config.yaml
n_layer: 9
d_mlp: 704
activation: "swiglu"
norm: "rmsnorm"
norm_eps: 1e-06
attn_scale: 0.125
parallel_block: false
lr: 0.00482
weight_decay: 0.0
lr_head: 0.00814
doc_mask: true
z_loss: 0.0001
Each number is 128 + 32 x the weight over its row's rms, rounded and kept within 0 to 255. Layers, rows and columns count from 0. Numbers have three digits each. The size before them is the row's rms in percent of the matrix's.

# down: layer 5 MLP down (transposed), 704x256, rms 0.0528, rows 484-514, columns 64-127
# gate: layer 5 MLP gate, 704x256, rms 0.0529, rows 485-515, columns 64-127
# up: layer 5 MLP up, 704x256, rms 0.0527, rows 485-515, columns 64-127
down484 097:140164159148163091080125131172180140132099180124088157103167153142156079102155102131156137111189152128138124135132072154082166186123093129140094157158139140132123123125127094167141131134091093
gate485 100:161125102150137102168162080150116171163150121147126155160134107171126184121119130136120171141122085091133076192141161159050077108108149134145114053159149128105114146139173144148125163126087108
up485 101:135154103116114127106103132170071126088164120135148139151128158136162122126151099205097133143089061159110094148118108143154098133157157162153161173072184153190156100091135131127161114138159055
down485 102:126168118125135191138081088133091196145115149168140161142159093087106165088124121075136133121125176122140107102118130132116137121134126078149156132107077132162146140161149093163132107134050137
gate486 094:135156145111103096120127155127116168094159142063138095162147151096127097101105093133151075144111130084123111166143121176120125070086131118209124166200121097125100137133132138152105079084096108
up486 095:153125089192080112113156136145136139153117163126104141152164116101110155139089177109161209140160168162141127106113196169126082127123140154103119135061106158102146136119185096123080102151100174
down486 096:108219098099108172120110122125092088093180118093110120164117116110149099092116113129103149109140182057109127059057103080105128118089121160145116149168120087105095065125086101151171099159134121
gate487 105:167059193191143152145139093137149114106159112132137118086109033142100115103116098154196106119211147121107134103199120153154141150158154147143126083140098154140137154051116131064146155149097126
up487 103:166086132112124135142178105110132156091120118112101130108100133123068081124163178056093135137160142091157142141100119166156160211101092124048122167098101186176157102120076094147115146119213143
down487 101:085103128145145155159146125102134118126143124150133153070187184140116096163100213164095159136123186031089114178143134163143099170093122164119149093105108164160142115136144106117055105162097139
gate488 106:124119063150143121158111109115069104167147100145091088196173134122121112132154125145090125179142120029103067111167124099107152121123131183150148080141065134191093095149131082155110136111128131
up488 109:111086128105133186152091080066147184102147124112112121119125150128119130123079159134114072111080107089115147144115128111180134144140194086179146153082129093097190093138115169153111123160083108
down488 102:052072114124182146112098119161114205154140147100119131139178114088127129146106184106116077109144100127088194137063160075101143113096203078137090116130147107116163176151127174126171130134104129
gate489 108:130100166150120138180136128160098160153181130194157092142102118117156098056171149174144092091111231128131085158187131107186081083114133154182100087085186167081061160109149133095120087043106177
up489 101:186136181115072109147205148131158124141126163130176127145118109103135210187170119123196045171112133126176113139130104133168099130066093142182117108186153156101061202111141158091070141162114081
down489 101:148100142151181090103104137136133095095133126140168129134145140158177111176138139102147113134134117152133125114128149055106100166159174130126141176082154110122148123137093106117124126111121146
gate490 093:113161067198121121180148111135055126140146162092148150161152123210142132153086079095097136119105130126126168071146130053019155086122113073122180124145119114152067153163133078141152174141181071
up490 095:154132073160158074140109081122083097147097194112126165101105145161094159194114077094051158143081134146154086100114122086108115102122135115087191115140087126140101089193162110094174115158143079
down490 098:153080079104154131147071103158140137111096109149119120079095184126101192151208126197162147078144123108119122162186090137206050159176111124118146140166124115124177133142150163135148123136115134
gate491 106:121070125154086109220164111139192164132134071186139094183114122166056158091134130101114123077127158083184083160156113101132086147131159124113144052129088093173136105109129103141067122151149126
up491 107:042102092131159136136159084081153116131109104117095189139137102108151161170123142077181104086144104090185100153120107176119082123114118143182143129135095143151119155143152110145123159132139124
down491 101:088112124140080110142140156117148178125101086134090100146091108205155093130091126118121135153067155093176110104157132124092092189161124157109196109153101103124155038115174119080145099167117108
gate492 097:119090131148124177135169157111125060129198107128193108138179173115124075109181136160095101165154135131107147095134097111140200118137143104098123154109175147106106133170152101122104128037161143
up492 094:118059102152116154092156119111152109110152171108117153095112128116162087120093119105104127252206090153109131086132114121146159148079133107139107185132156127148136094119155112109138198113126138
down492 097:134108113126090109116095093203117145168128164117098125117101120153116072154094133096173212180142104084091130129087123116158125159114221095165125114107149161127119077111164138191120144132077107
gate493 100:086090030135161162150093116100141125131083109129106088151056083086140089135133115198127114122146146088130066143133121125092137146104108155138052145101158147167121048096159101189195141158179099
up493 097:145157162115082105119175223177130116111103109125130152167109123118131168077175113124093144127169126113166059114171125151115125100057151114128190055156111098129147157076168090152180103126118166
down493 097:126154083139152149173195107094124143117137083117139186115187110070138129152082199111151149106161181168122157132113084139110178103108098094098112118050121136082136125144126150138113098160150139
gate494 099:152123181157152142190117128170075178123135177184107073158137089098153073087080163136179017133125229128084130156144097141120161149140114169128094121156120114094131143092133104145156182063079140
up494 102:112092086116142122123117118167136116103172117139089156183170113094122110124174149119120138152188097093103071118153045140139102174067166104112148121144201079132133104123129116158117133087128142
down494 100:125107143104101177098103139132148128124183096080147050124121120122151131083126135112098116204120177108111121140171112105097109142122164169148133160235096092074074110063119123141082137086098178
gate495 098:177099177120114136095152126122119175113154129108120074145026136179099098127071132175063125108139143100151099111174129151086170106131154093096114097137137129088032159132111166118163137100146152
up495 100:143100087112139158100097118121088113131161146141103155139100107129069188174142087118127135114043084050163172191089136141094106117137090092164150127140137175130093106086179118165123176194090109
down495 097:051096130140157151126104131103138193117123096155130115088152127052093179121139127169162141154060141138093126152158183139163104085130156149087152175110132142131177189143137040143199160162096104
gate496 107:066164107149117137171174171122138076150118120102154119153148107081196117135173113125132149126080136131105113133131129147116069161140153100135077093065124066157147173110108158138143134096118169
up496 106:054083152115145138120149150096167109128137132165099093097134117158117113158115064113188136120107100180144105102161230170151102139134093081135089138137168151109146172092153104117142144087125108
down496 105:133111145138106136104063157101167111159107142104139072090098057144050134093090137106180118119130093074170128120059149125111106184103101102183110153160117093163119122103068121118160139175080169
gate497 099:107116117107130153151120078148147142142120136131192087131226129085075209134094188139123087144092133104108133125116175109069138143071112118134102074137065106090149173146119110104047135157088116
up497 093:123127152156123120148097126121176118071130152113131072078082095190116180142117089122097103166145108109097137136102124212076093160109141110184145107136161105135162163170115098125135127120110115
down497 096:069164095104176134151134142144048076143125085082118113191153157064097085133186155090152154092123103159132130126166105111116109092153110136107119129081151109104124137055106123131149109156132105
gate498 101:092108156125128147114091177134138120103076109083119093139112135110136169119162112120114180087144106133135136097093121157165069142078117144124130143136081121111056103111160133126114098093193129
up498 100:108182127116083142078089124091137157108161127140088109108131131163189119110139108080085175163118083124143175173096133067101092144186075130131191084164161114145111160106124091085167096157151111
down498 100:148165109101161089079128136117171146104140096074139138121148144110110157118102225116133110099123087096159118092033173101116119159112147067105089075121099088185115072115137127098121124126042160
gate499 106:235123121167136100117104115102095116159137150118121167124137127118167131123174115199145114083171119145217136170168079119108115100112063104150198127209107142130105168172144152152160103114114125
up499 110:137147133092073122122124119172168173151097132156108090130109144124172134092106133100114121090142096144165101115104135103168146208119189116102102149065112134087090101107104126154092064139063065
down499 107:085167138117169148083110095167115134140198157112134195144153140094121066089085120179161101120167090097086118173091132109139157137141159145147095136131170163156121133136101091092126182120116107
gate500 097:096117091118126170176173123148134082093145119116188167168136071117115141156135133167120140184130111127136137132166149175095155071104132113111102108106205133107071159172091129134199144123163165
up500 096:129164169114161099148166151144119112158081150156105161118118122084147100084184118127143182071127088161165139159095109204127107086165108132158147124092139104154157132138144144131117119149098132
down500 095:157098140151131125150134108141135157107163128106089118157072166104144155143083094128147170139123093075164128112190115169147110147073085153108162143115109008122139115156103106106092123152159147
gate501 102:159088121158110126141148166091150164100128086153144108171126111109099138138150156150108151169148142089142156171138094125088198128157055167105162065224150097165151113158111100113120114119130129
up501 102:143141129116127141141134165070096164088058159135140124106124144109145107133152100160108135159105113100129139120122106086138149089124134078119114095150085089100141085145070058091106032156128083
down501 103:103137111094175150089095166096115117159112139107108121098149122074128087135173110126073112125116140151138114150074125132106171081158137149186119115091095113150128128123105116101139097143147116
gate502 106:131125136154166086115103149124114131116161047178117152129167114150113078097154114186153123114134127104109144119084119223110157107134123088141142139124231121139184147126148117143151148136134106
up502 102:083131144093082092076088144121183179072122105142180160107138187154152098143148136150067129249149149132142074115111161117086075195093135156081136149166132154160180155138197170140101095106093138
down502 102:090108146092049130122121119111183101131134149143141198122105164150108138141206078143151137151098166023107121115164150112074138168167077140064124125067151093122195153076146173121098113144111131
gate503 096:115132119165098100170126161114089077052157147154159165121137120155195084107147121118115117099167148157120136105132161176137123181188144126137106078076116146156128092149141132199104152136136163
up503 100:105157160140220122125163107102123101179119140080095127100123163092142097082157109165192134141141148162140121152111140176145110139111146122174148136079117101133167140119161158082115167131062152
down503 099:107158105145112152137152137078143123088121109165157138156151141140168097114115083087134151135121104162127169161149159119172120097131139131139148064137147154135149184104127205102149031121134113
gate504 095:186075121094093156093117137059112093143121136145121098116136141148120126170104178124074085148186050076098120115170092053118187132106040103117109160116097181155141131107125099155102100118150138
up504 093:131114095087117153132139194113133117112162150129140114165136094181186139137170113165121139143098088063112146080171100123079050115134163137120143117180149165164147224120137097101196201189114182
down504 095:177119128157095128087079121059061007153126126136133140104104152149127129151123201078150074107124110155092130046216163098128167161142182103147131148120118100114120129109123150143123098158123143
gate505 096:164167149140120110134139076156068218138122156152046175128123152144117158082142165222123139150099154154093115142100110211097131139146092125113129184084117157154155119076122070171174133104198137
up505 095:090123109166136206125045177109125159145077202139114130107098182099092132118159088197169117144125130112143176139125090124188069136102110131167119101154091109134115107226168141083130119077134124
down505 095:144109096186094125128194098182132099124180103097185126097158081130120116183140100065079115159117141151110145131113156110135112096115153114155141123142117130108180175064104126189184098182153119
gate506 099:111138174107175183111116103135106108114123117095105064146156181142145100084142165193132100194126140152106093085176134083108139088101121094146063116187140140157091159091162120076110115132118126
up506 104:094101132160132149144097151157167139145115148131115109148142077160110097187137153115126188171058186115136102083090161165189137135087153214175104115123098125096079131143106062139166139118110139
down506 104:133110146117132177120155122088137112153114114079122146098115163176133144103170143155132142136116158133196082114095125143189165149113118106129160107186127148123211207168113084107115101128117086
gate507 095:169156127118102180135175127116101126131116115179127144157104130117127130112128121095148126188192141131158137110086129156059138134143112163177165135142156098120119166114132097110171101093151105
up507 101:146105119169079137165102104167130113124136145162136179104127087168131106029156102074177095111150162120150084103100143127071156114137092163126146136117134121144119085092147118082173148094147106
down507 096:174114113143148100121090071089189090127073138080124110142116115121085105144110159151161147130040121143144126108091139079119070143160192180102153100126136065108100129108148117170152118093125115
gate508 108:168105134178095135119124102150091085060146169142115073139152076168120106143148092161207123063119055129051164137182116172067145121069106166117166088092123103114117125097133127124089115191126055
up508 099:104123135133156098159186138102127122147202134115098133119043153214116162136100126103112083127118192109155121132127075099134171108161164135153077147182156097145149101152095150135126195148118099
down508 100:148077078124195145106104138187165105181162085126079108131140163148186133148078181109069115125096137066177148112154114123083144083202132115118137180155144164142117110128190091112131172169148164
gate509 105:121154099147179088148129116148161153138152107092144105190171117203118122120177098113114133057116125067183151137086128118088100135102157114137092164110158078154147155195065131137093183108126168
up509 106:110071148126169120106120098149141142171131161112129100146143101121148175088119066142118118112108134136114096194095130079105100140157078136111122127090110151159136142160103139085152135097170185
down509 102:183154147126101111103112135079115082182042134128140123082112114142149087097118102187153163122096134140085114113130096129149107159178092092068145163141149146082115089168152128154079121110116099
gate510 097:113097088134098113141144080147105106089094139115103112132177105074139111124097151182148177119112102119126160114180105154132123102106089159120146188123132156141091168081119085139121098082156072
up510 098:115104153133131154113119049160099144136093181103047169117150142123132140115144088168170129139051088143140128144203117121139108164101130159063171167076170159083085165060111192091159134107080084
down510 099:128126100063124116166133107099172154141110130140084115092129171065137129121142155095168104173088137102154097155145101136126120111124117153098092113114091076136110131125149122118108122141060131
gate511 111:153130119116107137128135114073146168146195105159114088152152104146127113061141101114107165178100088090109160101188137113115109151100122106114166129145133080117117142117159110108168146118125084
up511 102:128136157177132150130130089109103113114125108114120154080148120134089119158145034098125152070096103163142137090116136100114130107136091112123102121162138145134195057142104133130185084134163138
down511 101:164138156081145127081118132128106106102136073091175103148142134154100126122090057168124156110120129121181082151152113175227115183137040162172136145155122138143101148099090129140091120105113097
gate512 102:086153169181119086101110141099140139159089114147100143169148109167175131072138171131112102097109208164132134120157123127164139116121097164154142110156147141144104137131088143154180146117111098
up512 101:107167172100105153105108133128115159160122175142119117125118113094159105105206180110120122110144169161162122136133146144142124143133126136150147085109224126112105128137114086164163124085074103
down512 098:085118115125099170158116097117103080126162130084203088120072118172097121150148145132095178124147118100165058199101110120154087107080118158139093169145151094134101124103137119122138192116137104
gate513 096:185056134161144107124097149097099150167112102122153126107124098204116104089175157144096129088138135137109131097165206151128081143181157112090110091133122176130140135082147157196177093190128142
up513 099:070132088097073145119163124112065167123153106137165131169125120133136095140126110164134152148152168140141097126061127105078143084149166130120141149133108123136130126135136108142095189118106154
down513 098:136137138130150131082126159136164142121175060141167096122146106182133107132127125101180118116161134131090150140134154088139105058132153155126099158154104142167112115065140111164129074110171111
gate514 106:155111103193071119085153103217070096110109118161107102132133137177159119086222143130132120127140085138121132129177130136105157167137142093143101133087166146103056112110103134177169113151119155
up514 101:124165129112129117145089097109162167151134092104118184206125136116133100198124060133173124116116079079131115120167130149093157092107116198163155106129181105169122104132240132088152127145133153
down514 102:134129099142134095122212143166114111158166144167124125156229112174145144075187134099143095137134106073128142177171100141129139136156097182136120095123135084148123089109135146097117080107164114
gate515 098:125100119160131111197148114137131180092118099143090106115219080116122144147127110120165180053135174175162097133151065185161117133154074182122121165108104083147092153105123153102117193156159120
up515 101:135145142148117109088096079148145140114128097108172171146116122174097095073118159080110091096123209090145162141112128148144128127079132138123164148132123146137141089110086104160129146156102208